Each number is 500 + 40 x the weight over the matrix's rms, rounded and kept within 0 to 999. Layers, rows and columns count from 0. Numbers have three digits each.

# layer 9 MLP down, 640x2560, rms 0.185, rows 0-213, columns 640-703
459487570506422434520506447417494550566505453489497532491481506461505508522554497502484440549533470455504467543458466455541505499524556500513532544444426492489462532532533493516515545504488493
488554484437479535486559493508461435491522548544498519520583544496447530474495464459523598438403608482494432496469488491507455540510546528504518519455574534527447550533521476502511502461469504
529452451554492508494471516497527578472504471505493466561551424452554500459487535510377430460625468530479511540518419517473460506402510563496475528485489546491511408531452528499421487499534465
477486482549500453535473461467473484508476500492493490517561444486452437484465539460521542536462446486458506493484491432494519521521521500476558513438638507495502429553555504505505519487538488
459622476482444528544533491483477524502536466444497435476518464561532566576469520425483498410494469475504353540540520544460479482440484493540574561486543540534510496464457543520466520492477501
529494505518470452547488437504440492500460487546491506457513518519491508499527482511451473477499479489470494511530498475516484523451485526449535423476531503500549534461502552503475500436493464
486539562495511490569505449543509467548508515498564548562558585501495533489540436477479468553461440524461567512560470547461487480503506498491476576460383484508512468486518473564545496481539427
425524449491507507508472538516491502486545550480530568486454507513509514507527486496583535493525468498482433480443446469511526491514481445482497465519494512497542487504526439497496512508451510
529451509482412548525465430469548539483482474537553502520503522470497604473499433554498452492489463488608388484550499498436471475462541482464464550515515493436430481446570504489480481504444479
466533512448461572397436462492512510497462547523496501449526513495544460386485506508487514467470491450523542529422530484448552469537492497403393532520579450506461531578480514410537426474528526
456590478473524487492488503529542426501434527547520521468529471506535443437463470535454477451544466549533583524536537422536482533527552527434510544573487420512490483480541466499546539485525491
523583472496477554497514488512499479417547539541503488500526486518510492509474470523533496458529569518510489484446536535466464481538428470512482491515489481527469447515475478457450466424513516
427469490528448530476476475376475489548460456488545512527525512546506520562509546480421489459471410493553460500514492482520553514490516488466516457507418483474533522509506499406451539533457596
562476438546508522471446524487526522476543548515503431468519484535455557496493499465467487483424503471513508481496520524568484462455456439468465537535549484502486528481524536434461466468505546
476519508480509523544552494523469474521469547436495547580526457539560508497539461540493505451507591526501523540477581488460473487531474393466515445501342504528521485491543538392463530534491558
464502476529536503541478534475517518475501554488485486497430462543536510505518516554469463465458543453474500514479554490395508449560498452459502483555588447465526505588520453432576512474479506
519445466471540484461488495485488449559485452530525522502544479511466486549499483521464545554596556543543530435518499502534511470569493508559584459491458488448467533490518477508543461489573570
420533481445424514542453445562532520502449585519545531495465535437486538499443512498520518553537502490465508476503489567550407556521483480474440518524552500493566499548549519434592498549420507
518487443488485476466428533533508506475422463538441509537469494486495508439444465453582466500509503487490504438491475457496505566455507394519482506516515484511480515461493525507463460458506548
450489552477522446543586514497505489501371463422512453433460572465494405481472512507499501526578474573531482525521528552461458486659485476443487505445380503471539537529544530527484549460490573
514559505387530523460521445511481434544423494500523493473521474513529481476481549483480466490450508454488458526502479499473489522445528481523502503482493557505467491518513509454433538513567531
494396514525484547476482423540483508462485491541491479482448465573448562459520525544525566414566520519482528547458500477555488435515549499502505455526478514507538520464584502458441572467457482
560509451465539501531475505470447551422517499560455437513508529524475549450533552505544578526514522454559522464441560514554480542477502489564433499462528528480455478422435474522459555513479450
555501439457396453509435514463600538529484484520496500473527478512572543434375542477504541480486495459468485479574428511414454542452474550537518455463381446579472507525483506515459519540436527
444554496538504540506513513496492480498515454481495504536520524518451495568523495480480566504449484509566469473424518493480527515497453550420476507503492439517540526465520504460489483538497503
477478561535527521465559500565525518558550517481472384506531605536531511570428477565519521491647502458502457500453486439483532446442549517486483483474514498514409494494521431495512495536498485
467495519499504561481475421550481476415492461494505397528564488559452509531442508494551432547563486523555481500460588468594470523490461531507502523609467508407486484513488459474487540505517425
528533502459458478576458454500484539517488550419562458475477501488521468521478530566417553523470476539436475520448496471520502481463540457496489495516479427516468487444531511450476494524469464
587524536517459457491479497540502495522476523512550463466510558526513530413465550455539537461512545483466456492514504486486474517476435561439484555572431554457493542535495465565436428482457485
462457511524519427723442395457451625498476543525461499505514501539443479525561504519487501483438491463556389541559544542517528419453420483398508477456502502519424484594390500477508460502472375
460475499510488450528552410499508494556507531524519485474508494508540502583512466391537483461543500521517505499496480531470422482548507442553430521505437461495508512476511492506511515484483535
474508384480463474494435484468484526531558444525544534529468485473581432515458566500473461518445552521461529531516485535502513513487460503453531494411507505511465490544506440451514486447509518
482554490510564494452513563514586525450538488469532469454508521464432438603509473488459458474506498571488510519550459559457488577505451482514521532567564504491473526490413484505561503468459482
488450493482519524444427467587470481581506509500529486463476491582491490497507464485490528467589440498329486513499478490465463578565499532459497531564352500524485511461486499433505452465556468
488529533509543490477410513515478495501503499538478474504539476388525434546470517470469463430544538457468566523532461494536510462459446619534411474506420478469551498438475466455512471507476494
485439554494540493516527476449480503509544458564401555516508536533486485471531480552479522488541509492476479518485497541538463470526546454525503446484461449496494570513471435471551553466507572
400509487497448552498518435514523435545525540463407471506468509417551511484502560437540514580483477479530537498465477549504515582496417522542526510548523484514542505451534507535502476542481592
490455501420529547527554474478567570552389483461503533528550457472486547534469575548581601524483497504574492533498548520579520454431525526446466540511504538461507469555588529447415526523446475
521469501496494459495516517459513580552527495510539474492488457459499457558514495493542489504512479446515458487546440528474441484492453431497472490508524452514476420565471570527483418509415542
494546485475479430497495472445482556542486475483426524504510453540546484505575523449575505543462498497477490501507502475506446497546463511469512532511499514490514544507523525461514465450505614
507531551558504466462470540532508532517468456531520517479520485510461417543560526496472533448415501548582496503481450483518561504509583477479506456470561544497474515494570427522569510503474463
483494506442495502520524442502471423458412482550552495466549507555533491550638495470475544423484541445499508491494500468467548503476501533443510525615431472526468497457504510514563465493494511
512541508555453503484464530478413573552480549541536477551522517458516470468471518418432519481486482434474466541533436479519538560512450589482580507543548472533490451469453387472458538506515495
458447470463559432507528460431430520517455440516592479442536534522570474512504492509492504552526378492503423489522477477473412510491549455513427565496487510492568516532521503581554496489539521
545563472417464532494446494474562435485495517537469474470493535504491530531498491422469634536471527533570599517524545563513520431573502564504462506504516595464491557490490428553494548459521489
467511494469522521440549520534438513569509491451469500529496527505497504528514572521542475532557493512514488519564559511546493542531464479493421435468460434511524495497465465473504478509520542
546480475496414546445558510483460541478557561463484496426530531501491496491514490513495447531447487501445471536487558456553614500536524567494532537508458542445483427503459450485457474465564514
462531537512555527451499552416483511492468547505441527516495545387446538512610475533526509449570458470486533572407507462462484492524514491502480553555493442480496456492475511576550506522471491
526467561539527514496537530492450485531496507562540512568498485507545488498463479492397487529530516513505489524504534568481496413499545436500543527517412449450454509512493510502561540486497637
467549523498480437536558494567488486411503476457545508407520521513481493444574463502501498480582542476455503502388493496489498533535529519505494493497428467525492422446532447475524468434529446
448527424549482526562493472534478483502427445561448506490429466483436554514478489507551487522557382529454455442532498480486397458489535471483481577515532505491524496563444485392401490501455531
468500455510553493522522488450507526466518465546513496529476492500547533481498457456507456562529487404500484474503534495513465515518540512448519546466488510464484413494426519453536544458472416
580450529499576484553522455428535497428476415460472505539476490584574481501476520489479473527512534465496569500501539538522389421448530525440483514510429423488513540523521490464495517475432480
458492470475448480551529529512547442516485446427501493505502544537503467478461504534496509506458497541548518506520485550496521466502539502522460527510373510479458450546473522474500518538526576
534451445494468541480510534518462461572518466475456467527482509626507536530468477548493476489482491573427490450470528471524478565518493525495492458415565511454486450556486494453556513528552491
509549449555493499516485459461515524555564571501536405548534505514495491478521529481538522486396566533450497507584496483530523472398556518517487516543543486486522494517538526533408493536516537
476469513422392521422519487504450457501487448482530482504536537491528531536544462504473466468468500599538507529415481532549525485546474458630492572467625549495430521542517474497515538525502488
530498485378493516488514509549530487476527459516469483446550471510524497506472509464489464461453520570661512582516564519582466516538553494404476504424461548443514514499517470587502524472544406
502486515512506507515529431524516461543469490466482492510486518461529481535574548429505499561520539573603516518501516504479488404495564539500501537509434493471538445538460516428480504524423531
473417529561548520499472449448438504534476392543544503490533488522486496535514463525508559462514484479500486486490504489466433500425433485411478488590503474473479515488495564429545532485468461
483456495507448499452500472459526447519419613516489554532482482539472469435543472510466514534546510514480498493490512466528524501455593451513530500508493490551503468495534512494507456470515435
522509453472532477488466522640477479500453476530457577442480529464512428416484490510502523454462479435520519522480510511461483557539560492516476495437537487539504558428427511519500467482467494
562518484530536472512498523485514439511491544541515474525485506511490465510481534500503570487520487420478512478501462470512465525515488512347520495516519492485487543552587499473553483513534453
429370444513515417428516487514535529491448539510465490506489496505467529557470554440501519511471511479401500434504496432491446483471471492501527459610509459505519466492474483509545447525528550
467488506537522514476524543556550529511454471565457453462528500485458489472514456538506567522482518566499464552496504491496479473484467492429488485492433588547478459465543547493456515521509528
505593471447452581418500505478474546524485513468462466475499480486548500480532462546433471498427505510506559556497537499505498526482497457580494473533565447515519538479575525439546541497482504
507512428472494461477416461442492530518525547507541509492529445472516486491486512478434451455471464476378548518560520493553447501481531483499455533562567551476528466488502454530554491525562502
493476418461598460487511489497504541518456498545464515460433494455479551443542503498502482530544466562475416446438486466521531467522525469452424515485425485438438503550532487561545481520538476
506498471518445544488444513467509492431491496539369446449504554546489461512491493542495392550468578514553478533595466498534462511619400495492429457450514483484419503517486513491535444421505447
517531517492482529507485531526490464561453488441512540542492468560476532477475501555475502510484477577463470545536500511475502475426530500442449501529519557477559469574488497471498501480521460
506531512515442471466525507501421513571536460423516466463517514479465533499446398498538506523496471450513564538453447489535469503541523487541490538481524473528442491494456496568411464519487478
539456497482473517530528473559528573570506511509526437610465476531419535470462593419553590563515526442537538497421529511466498449512505443543450543559521453487429501544549455477508496523470520
574476558438499487523542540447462474507474484544443466552463458442551439383524435525544427487510450503520525511440461486502463516449503516527488579505493515503540463589541361494455471539637412
488464440488497487491397442499513496520461471503478466460468390498479463588560486459622528507450501494510529533512553492584513465520496475551488452460550493463462525502438542442521506553482511
478509523486499544498505463476579557483527499535466527533430525469458450489510520436526486460542512499448502511431530456530489528493457527446461504474504471454486517479520483492552482530503536
534490538501484490516496415500473470418496569543421512494483532439511517506539529478476430457491590514419572480393467540560510483524570456458507517499545492513544544464520485552512464472530513
457516507544502442530521477516492490505553568528521519507444471496482484515389456545595537430451491436437494534476513523545472482502510496524509527545521503506546443487523512523467531531484531
473526455505529500560486483454516561510482438537480527478479541486556493527426553512461507545552481493500476553512547508460440501557483504514482447500502529485486392526555489464467509484478473
457455535453583494507503525492460515555513538473486456475645532559448506469520510491527495512498454478451543535478546436505515526481519584460497521477452498511529464574521552551574492517541399
509535410464508518439441572445482486490585527504448485473422464512545473461504501483424501503553512408543547475511499538507585512527546605612403541461528489534548477454485541569561528469512468
612486456548523523492538469579481472486561515529483453451508501490481415560482601513441531501516522529497480501498526483514445536532476503527489489570551547539475419484564470436490490496542554
535447560518531538482526522541546509537543476633469432507481480488532492433469495566469500528573464509419472511539463509511487489442455535531444492504531486517489536531474462530435483523519545
449470516450510457519449538491535585524541498462486495510483459589493421415469537523410556439497477523545433505512547531528513474536486498517562441524574492465523438497475623452456496600478530
430541597492576480524486463535507488487446445407584490551460485595498513509524515558573531418551513487473487467520530517453514475504479537469533422565349510433556504545468405461558470532497497
521515501509449471460462494509477481546465480425531447469501541460532500556518520571499533481513516482465514547490478517468529513465438536591527493473517522519476436471634514423478470507501486
474531567579525488484498571503483441455424511465524421517433468542517541478484493474539392531532518454525501472527470517483511444464461516493549467478448471521522491474523563488456449461491480
509513489526513454494526542500497467483492508521572454498492498471474525412499483481576412474496492504431472483569468477434530525465526539490523465561488473538459495467562517502481495450470477
510509503530491477522549500409526491460440509484500463464567526558540499535510568430571500475448476513569489498450483536504499503407460456507508517441474496477470487531526494532515480517512465
581523535534477486473451510477489487537479511499442478467491462562491556524472530499517490399469440528533481431481540492522505509414502467539455476547466457502515504533492510484529473496473468
476564448545510524506520496463575489547496462457477455492437510506463460539482486575530494545547555512543569493474555495486384483483552514448525541442466471527519507505471449497473460504510417
542494547460494464524540541537474489473516555531535456475519448477445513461455487498493571579464433501451499528521552535491474507413525500534480541527575660513507522532490470564515497476520499
484526507505530458552554466533472505469495489489469617471471507511605559557460569484490427484492513471515520488455576477476489513504457515433524451424492479556452464562579546431515496469452530
546446547539467517493555490439418532532555485475468534460422473508585487528477516470495437505446480498499469544494503489521432497527548488478473521456426434491515441537443505511499524498493458
530520521510500493460474534477472475481585494459532472468453482516497487402469396477519515489490470502580464495447529500519440554490534510531497492483491558463506494486477521538478513517499530
488456509495532546483497531514467562561493426516461443477501487462573433523581571494505522513396479496487552452517539491556453501489547402553498503482553511522570502503520497470500465526602493
575479428476488459484500534484550516567495489487434474519568590494507437448493499552518607449518523467517514525448494547513535546518511470501503469555559531494562469432468505493454556562568475
548466496508421504490498507511467471499504564479483466515558489599567548535545489497546551494485498543470398494566503489540507493448510491503490480478443545531515447534554546507529464481488459
505459500529454440474498458521518504553464573506555513422542534395480484489467470487445514543520455440470476503435509484534484536552463457467450501578474491531513535503611457535466549535491535
408539556479440527506498550452452472414446515504452501493516489509423511561523491522490500474509507562414575497489488544485475454505460502502492513474519440515536591515559442459552463472506418
501424527482489496420520460558525518554481523521386542535474571424604462400556497477594474493457486515489456460506502512470474499487468492472482589538473515507489534548434467428481414463515555
391517558492511574520474497496555439526589533522505591470527491493566509469521487409545526563504585443503493454521469486527513550443494506564494488579436474509476515498486445493521485481492478
406540560460450504444550472531530428482501611496520489477510504543494450435437452491531471450511451493499439452504558530504596482535494467492504455511607489461496540534476528477426443450478524
497488478429593480518463483491510452514446541494491480513508492503544427523544512567384635398506512483495479430473514496419550461546544464481488490567582530517470425502517528535469484432499566
501510532485424477489529524549471385511473456449522493504502494515532458511566510407539531502476507466440459518459484515504499551505452542500568570518553497471505463506484549541482465523479489
486326532447537496566551568474453535499525496503518438497437509425543447527524581439481462451484534539549560462481547471487480552548502442575512485453510451560470486464471551479487524516497406
542475571498525474509440508531514540547431515475466480519589488501504505536530432612516357446500516488517492576459570494485464468429488506587533502568445396518534552494506543488504477507461521
478490487544480457462505534550486464459475567480472486521500425512483433596492514451461444525581505435551430479418551504472452475530502440506490499446446494457500492522496551416555493561496482
532513477500535454483537438491480500481516532516462468530445471481516532521541536623482480433483520532496470441474510488515499477522492581474478536538532479472510467461452509509506510529564499
501542481540487525451527504480492516496538541506506509490421513487510488495456475520534506527488482512485500493489521502493513473465575529546469501467424492502562451521454538564471456547494481
537468491479569489474579538549497565543521433526513485533572528523539512502549496539493494486503453544507516497538467476499574528561541493497486494467464519493506430493531539525574516410503414
531510540490523457510510594493537448482494486428525522473497532501492509496428504439446471420505508498512494406591455548532472561478542494524474536387531527485453521485563533474549550551516519
515524511525473510512568448418449486462522495546480546543474470470473501439546461535491466525480531485461494470500536492555443434443461496528468516534534406515568557517501460472571442459569484
491468533508476523540504542557497440574412535525519521463479533462523542535451509462476487478514499419468470533505445501518561523489459462544479487478457438531439445523486529523559487532549476
520479471489530512441474456587518488464547532496494573476562485547443423406469495500407460398500561552555464467480572439541483586493456397466523540479621545518466518540478476473498509470542571
584525434501492523469529583423428449489492441487444560485528550454543520437508460518555538555505491457485499497451466465500509576487518466555504506532439493522497547494502497543453459496485506
525563495533448465475527489503471460562534479554479432438523441431506497461445504461517523540408492489473479498557486481466526519490535511441525524563602514489633485514526521445515509457557545
511541496453486411457515460502505418474507490563509451525433494554488492507481543545510455514520458519471524502453524471522512514520562512518477464469464475525442584461478501507500464549499484
512505553421449606434550503477529497509454459435486565565490494475470482513561445606493469507520510491497525529522549525509503509520503451460434505519446541512492504545519511409492506529462443
448488460528499498448531466452612519470459491486555483505446495572489462496482555497522476468487510460484448416462431495487544464411502497542532438525451437501520482478525541532518460476474507
524558511472523476474478480529538511582467501558448461514533535463493574455495538462536495466476606512507463467431543462404516519490427556492516487588438572494414508526542527502520490519537566
452450479492506523491520435516484489462555457528547566437382442468477529501542497494530517507555434572503571567536549522506478514518498532546512503585528448501516551510494415515460559517500464
497419506502448492540514576490501514499544536526542523476507504490395522541520439526535513460464482531442388558520429544444510525507468550520502536493438545498452513504466461508437458488495489
511521512505637494467569461491538553476472514393487495435546507506453576507516519427427563509488552483502526471510520495578438478542491465583514441568490469529446498452530463469537513434502516
614517532504490465506520500508474472444481572430457512459547487534490429442417535430437508523500500488457426466504501494572478555565503473494544375456460538505461518541487474489522458455531579
515508501477419520521598476490454461497457494438514507509486437522462469503488484450456506501446444492466418507463461517495476485543487460469535490414449476474517502515524434529526548493451475
383505484515515474505464446491492431475465517522543415505493514527477516514456410559590461478485460450566515499513508479535508502542480410492555591496468468496536473445480476542492495422509534
429371497488523585561456469588488497481521597464502500554412495487527485543436495421551490441557488523474471492509481511576448514484512456547466557472502503528471469483479506501524480508484547
483528541471537441556434575523469542425505498578530510474430595518531516478501567482452493440490482514497401476501520491495533490532501568551502525499543494492479415494544498425412472506521467
523473570534551437531470517461485530499496535467557500502405553408455506393456393457582518470427472543501485499563459461478502473433492466503420488431578434492523443449520481554555539379524504
547468458483541436541491465495489470496516572516471524510533494510592480440520537468489461525470503493467459474515524491507486431530469470439489498513562547544508480466496531566490539527449503
510503504503524531479506503496519447448483476501529415461507518477463486546532507492426519558531445511512515536513540532478529466574536494549444484485453475458421534510497493505502457538454479
540498524485638538492492552599534545521525560546447516473503502529527448452428442459472483469425437537501448503540500526555444469527523515458501552445473469513527462528457518434550474533483573
476523447532516473461505462525419495445522533524471503465438516474417537477458470516555626526381441428496444491484488502511509506489446508490394556448550511612546576492561602503462472524445506
444561453489524476463505504448520591521504482545546556528517418378463491446445545415455489491611452487484532540485519523446518486507507534468547524532473483510471524540523475494489445532498503
479552458536480445486507491501571438514541494533468499466539512435547404447519547443500537559546449507487485489453536466549443418568503425482523509534487461499482433539561549489445489546516512
476459496485527526532558424508496499520439466494536555472578473475526433543500518439498501590488542542423490458457476509510453468473541520506472543538491472508490481556506487589504496585509491
447543465411493462500502481491533467477547407490459500522409523537526468331485429523461505472500454500450485487455455509468496507534471461481515465546466528538550483547514415533501458463524444
429497467485464484451465444543524444530466462497536474506561483518505524421582449576485466492491497527542528525569503520531388402505472531520584477415485503518509504506499428496509490556463404
487422484537494505469420496554415547589482521504507525516427495473508509565518489539534472576494514496458480502499452500480480474459520448489517455500533554512500481458506521522504456494450490
515491469501517525501511528484478581498479464541501583503390492476514472433467513469503439515453519482407535489442521472472476506420471514563537439439419531536447442521416516508530583429521542
468498489469536497524536504520544529463517528509462511503533573482451499383470497500490469492500501440528523483482500504420483462455445402463529457509465454511554522562570530510495506495509591
502495537496468482550441455485527490473508442539483483555519484489443524472455546496532535504539417530458521528496514427491460492494437458373497561554454468502545420492475494568522554482520494
518483496548414487497468530437460507550540453526510461491521516424516503528540572546497522464496552486457475534460511514478540475489448473507468476479496435463497563523475450489492474487465504
531480480566478483519483492512481463540529565434504521439419491518545536469513514476421473534550562509577532417507452510537445538477508459490481466444475515503494446508542533530507518521589492
534473495530485478524476542539497554446572503466530512483519475515450582474524613499490609451490462443513505521483573451451591444547467515437494492474491557476523467564518460546533514481494533
562597523494451590517499579549488475561474416565528502465412543516489546483495519562544551496452522528468496534552463480530501508533574496510503520508506445510528520458539466486470464476518445
489560501429467504482492525531445565505448504494501578492477503493475499524548427500566508502477512482561516522549536469476512449461463497504507529449488463487453401541485487506480464465507440
421470442513541468510465511380518500428527500564488420487491506442545481446524461549506404500545446483436588527521528544526556530449487553438552494558553513500499465478514503531491510505539497
476467517480542487469551418427469498489469511508516507433475477445526559469519441514461447581531520497562484495469497592444546503453503464408497543514403520542426539486544433519526552499531504
510563440527450449523485480537461495573473461514472476512527471497519466515532431599543461485505533538513538602468472454467405440415568504491568536512489532503475505486515512525418447473515430
458509518552547485529491475578504560395494507515576549481512442544503563547495544461435556514421519556477508470528470521520512420478453487410479492550419519434431484551492469559506444486506519
444542514407487469498532531491495459532515518496481512455496472487570511456553483521452457529540551421527506498421494508513462489494468572516568523494397477481515428472539494557520537484514512
443510525503498464541470555454498529476401509485462586562478448574542534548483553568549531504588471515569511538430511489541535493551515457526474493507533540461458449469553506440470484435472485
550556497500484431482536455482483473464554533463443459470463521544504460506486540482557468450492476445502535479467447491480495479480469513511487428548614525504456493520542450453540501374485476
459467502473453557453545555506534481476505473446529494490561514450480543570475476476485485461527550493524554545542546524457528466435542438550459473447481453472452510460465510521541461560520551
505483522480530502559592503521525479523464530470498505498487525553485466393503537548486366485501513538537489430496461458485493516476459592560580551492611426460483585538518484499496441519578538
457435501487525476453506445442502530430395493547392529489549517397391503511541534487384535527502478424534584470564456515527556527502508486442507474478531464473479498508504499487448518506513454
503513468530564441475495478526470507450542490483541558457530490517542506507548461484490511520545441535491455510501512522524469500498515507465440476477498501489486527533503472418486468508499530
493484416484484452501526561517521561478553500528473477527465505544459538506441542454490498538533533504542441529501522449465499454517460503482538478474386438527521481445511507518494461429466517
555522521428518481509533465523513455509541510409480525554515444547560557483441493464479452522471441559536537511521469520554539488528503407481560502529486478525515544449531456510487508520478546
470516480476545510569521442505534460435565453469491488515473504508492517448554488502501533531533530502542473481493504523492526534531464439576507517467523524546465419524405479452500556448577529
526519569552502514505480421569500506491472516448448583491498537471461435436440497553481556494549514527473451453529456491506564458462544458499522519479563517558499508540434507518545500550453460
449510489510524489519490499486537514463466491468484557500492443476426473465505444492482417433533498484527516523504393526516543427517575500547551517490505513496439521472475509592467502512458478
472455509588522472516524485525506469517464458486505447536461494560541513573420502563503518467516466527414429549460558569460431455444531590519526520469420532517524455488531458528518543528472405
501528485526499480477503505474516463489519518504491477453550506472551514468538489501464517501476527527481503537483463550562536431504528510479556508484509479442508443461526524459495483564410523
422511561427465443511561439468527521520521446463448498496482539549494450467527559464504511535528494482455517498498520536471468458536406473591531473568585436542494488519416518522520524526475467
565468375468421504498513534500451490495485529499494473472408497474454477550564494479461445525483507453534536484528487500535455480574562531538456471491526501475528508534425527489501487492572515
498534484530481554414454493526404482481419496495568554479502513529481484563514538471383457496486479493508440489591526507540513461518499478571506498557469551507534479543465453494471478436476455
487518536431509560483516474489567453524474524418422526467566417492510505525522504483453496481543426489490497506504495493476462536565527551452578486454439500492539490483492512505455439500486520
522563483528478532548457463461518455506568479481494492506461564484552445509528463556552477529490521497476544483568506504462531492577451496427509518545511524462467497471480504499481527447483624
485588477504479470403474548564469497492502537423556572501514528492514544448487473575584468541532603500531519501525506456518533572543518519410446499502591490464491465464448534447466449442540551
456529492527511475484536528477542486451512502476493511512495463429465451498448494489486459513492499509461530469484513487464550589535538522487429484550590573548567468535488453530588526537488520
474508496554508486575535451609550521564586510489445494521512488505544567511499456461518509546429520443581518569492561461468487484489465574547482534553440461481597479515424553482421524432502528
527506533522367482485493490514456490527580514391490499498511486443497532476537601562538439566459452520469494448459485505572523481525599634509504500407423502513494472455488569563520515416479429
518524489487485521510483434494545478504547536479502529555497469493485538519451438500451509556495508496526450451545477534503532438501495576514509442474404490539555543568477441464449529561555461
511458522494471510467487524558551594512457452476472545426483504434495468456552493479536529430546473434455529561425534473477483519520510537475507495499521479468468505483543494507520486441498529
439514491405523460531506500495501504496492576558518519450512534455490565505474454466539481500514456491469540480504469485476561539507487442501530476506556517534495565471481584433536497540453485
514531557530500493549472530514427504444481448565427486524548424491448425533524495434508569462567501563541527494572483464480446490451483494522527528498476437495582469518476467458508542437509575
517510414497418519563438467509466508540440439491562460491498555546501540479529515569510451509504498448423497492473461447556494503537504540528506534527449474545540483501443465495571433515478511
505484525519474467540519520584559517434516485489513385498507435512507528495473411505561471419541502550404518531427495453506498524493450517545488488536571419526444515486465430529583510529584521
461568522540495448510541519489505533509540500499499512507504558489465482550579463504466478509524460552557482450505501486527581519490530569488461454535535501500559579530479433544467504497513483
575444509521444570572495479426484538520505457442424485529490387575541521472489515520501529494445536561518533501529540545422506461496472491466474564504508549527459468488483582538483512539472498
491456502524412479593506483541528472538474472485476505490479514449504497460519412515500566543622508481568480482466547493495585483462488422544502467425502523566541462514466470492400521492511495
470487491524420435540505518435522554513518417555437420545445502483483496521529524538527505512574498558467442460482542474604465481487532471489497506491446430484561518510482495531397480476480459
528497483514463470448488467487486557478578567462497496517524494490527400516474543395506426492488560473514481497559525469527551487531489517541487513460522421534467478449612531496498480479474442
495478476504536454426450563515486497428522589549520445528508603501554474518475478489491534444555481560459512529537495486524500521463545501508491483568539521509444479510479506500549454459485478
490545478456521543586480496439549525456513476522539504482476497528498500501463489572499528498501566523548482525530528496551440526560504528501536541520519521526449454463537479497515539539479483
544501482541521473501451533487469514541553515444539455542508482503466526532431499536483446481512515478454485466551472435497507496508494570504504482481530500476447539527557472560493565488542517
490554527469589506494441539547484497432416473516531448550522467534559451534512484535523457549544501549578440493531530549502503439453549422524490463437452506460486539511541510552514541524511496
491385482509515481494465470455438453457508495431497446496553541511402489490486473511482582507471582522490518518534504484466476493460460488521531571452446526571421538541555431528562452499495521
532480487543495439542495508574491499502412528520538499517532497524465511535520520481500461523529518457366564494552519522438521383501520456421485526416467532508470392523527517483536488467472443
480461455546566473570510470533518560509537502495468464465505461537469542553521476513518461490490491481488445490563456571518453507486518490559542437539438525447471445569451512404499505543478560
478436501544478458482453522533510530478525536510551434491465524456565523466459476576525446580536432497410523436559503463488452520482562470526526476462533551467522621540515537484489507496491483
551499562473542502569520489498534590538469485461540564458481556447500479554517496496504499529489450461428496501422465571502532513443437456553542462507462487471494469501489485488503495526471517
460486494461515516476563462485473531486515495542496429509479429468471466503466499502572503463463493422503482545459428495478504483609528534521439460463422493528538435442537565450510547454442507
441550476496463496462554435478500531557515491480450575482525526560500526499500543490498507541498450527533517428504515481447449488501506523515560455484552573411486535501522414465434464578507423
519510431498467511501464475567526489534450542561504535481462524522554512475458544463525490462550458537464507470438468509489535479575466527546455503508483471503510571518463523542470498561542469
493456532453534504543469484502533522507500494536587573512462517509595469549473501561497556522509469581507498483443467504463454526484561427537509440509538457540502446517472534515503514545489477
504576482484490488461510463521550540544457493529460479482480566503475509599423521509468470545410518444515560511502524505506474473500475432552402531468462477516538501543426488552516546498499451
440457453510507428522492508566489543554487503549585507462497497516553463553533518505502476484552481539540537475457452463466512495514499536486501484475530509499454539482444503551510472544482535
446530501418446508504536518526530556415484484536437546438518463406468508461548485531490506548526440468501525563474459479435488562520486475494507546444507472546513494485520572501470489443535574
558483511484543574504512510506502557591448469484569458475464482448524477470571549466507564548487535506472475500477460521439491569501514503483523493506432529495496484421500479524488502464584456
529526547563521511522508509560452523552541398528492496486561449444449465463525437513574508501512516401533552497467549488501470432508522525481505503475481504486612466511479475527468519509481573
566465530445536528554487468562471470530559476503489512496505438450447468534490537462486540473559492512509514443495617548497506478491487499449541588596447509559513498516546498504526520513553475
487512504549510578443435480455505389496481476478538449508457498559568426595475555470564599430519495537460448509554487459522455480511547473398524545490436476485496443532448505538468520543486573
474492565474500551453496530549521504536473484532469534479531518492409506516529503528424567581509489530590488495459518529458460482575567527488552529447516471542503551494534502496547572491481454
486542472504495499476460498540479530541490483477482534470526566504498511499504491515474559557496538525542515513567540511555426557476507512579520446559536516515520557394439474505497480507485510
432504453520470539541494504485500550444525459441464494570539588420561536455493394429498462514473457458507495495508470474525510560494523535544484447471462458464460457486521504542554462436478558
459499477519449490582560504486520527560539514482537584511600468425497483485498448489570539460435468458491492483440543497539553505500530517443554520492537492497501507449497482437457458489521543
500484423566524517488512475449449542521522511539505534495481482537441478552536462501462453430557424487489461479537460515532517431605473462518437516526507513519524480522501532528433474485545414
471475476587504448544475541476420515487459546486488468539451541505542494348471536538555517525532445535498557490518501491454595556438512548532530488528480498501500475478509490513491526454465471
479497476561512470518612474453481535608437524504461454464491527447436563497456484543480510569368400498584554489478489505496512434580481422421526546500548468467513442538497425546461481555472458
456504560494602483405489522580500484486425450572557470533524600491471474560508502445490533460514502521526563484472516481494430458534530441555555450538488522505525548557542538498557555468517511
554507514541428528563500532478522500414639523452504495483551532502416455496509509453626495494485506434544525438422603514539509590516513466425406523420506451532451545555464567442555489531507492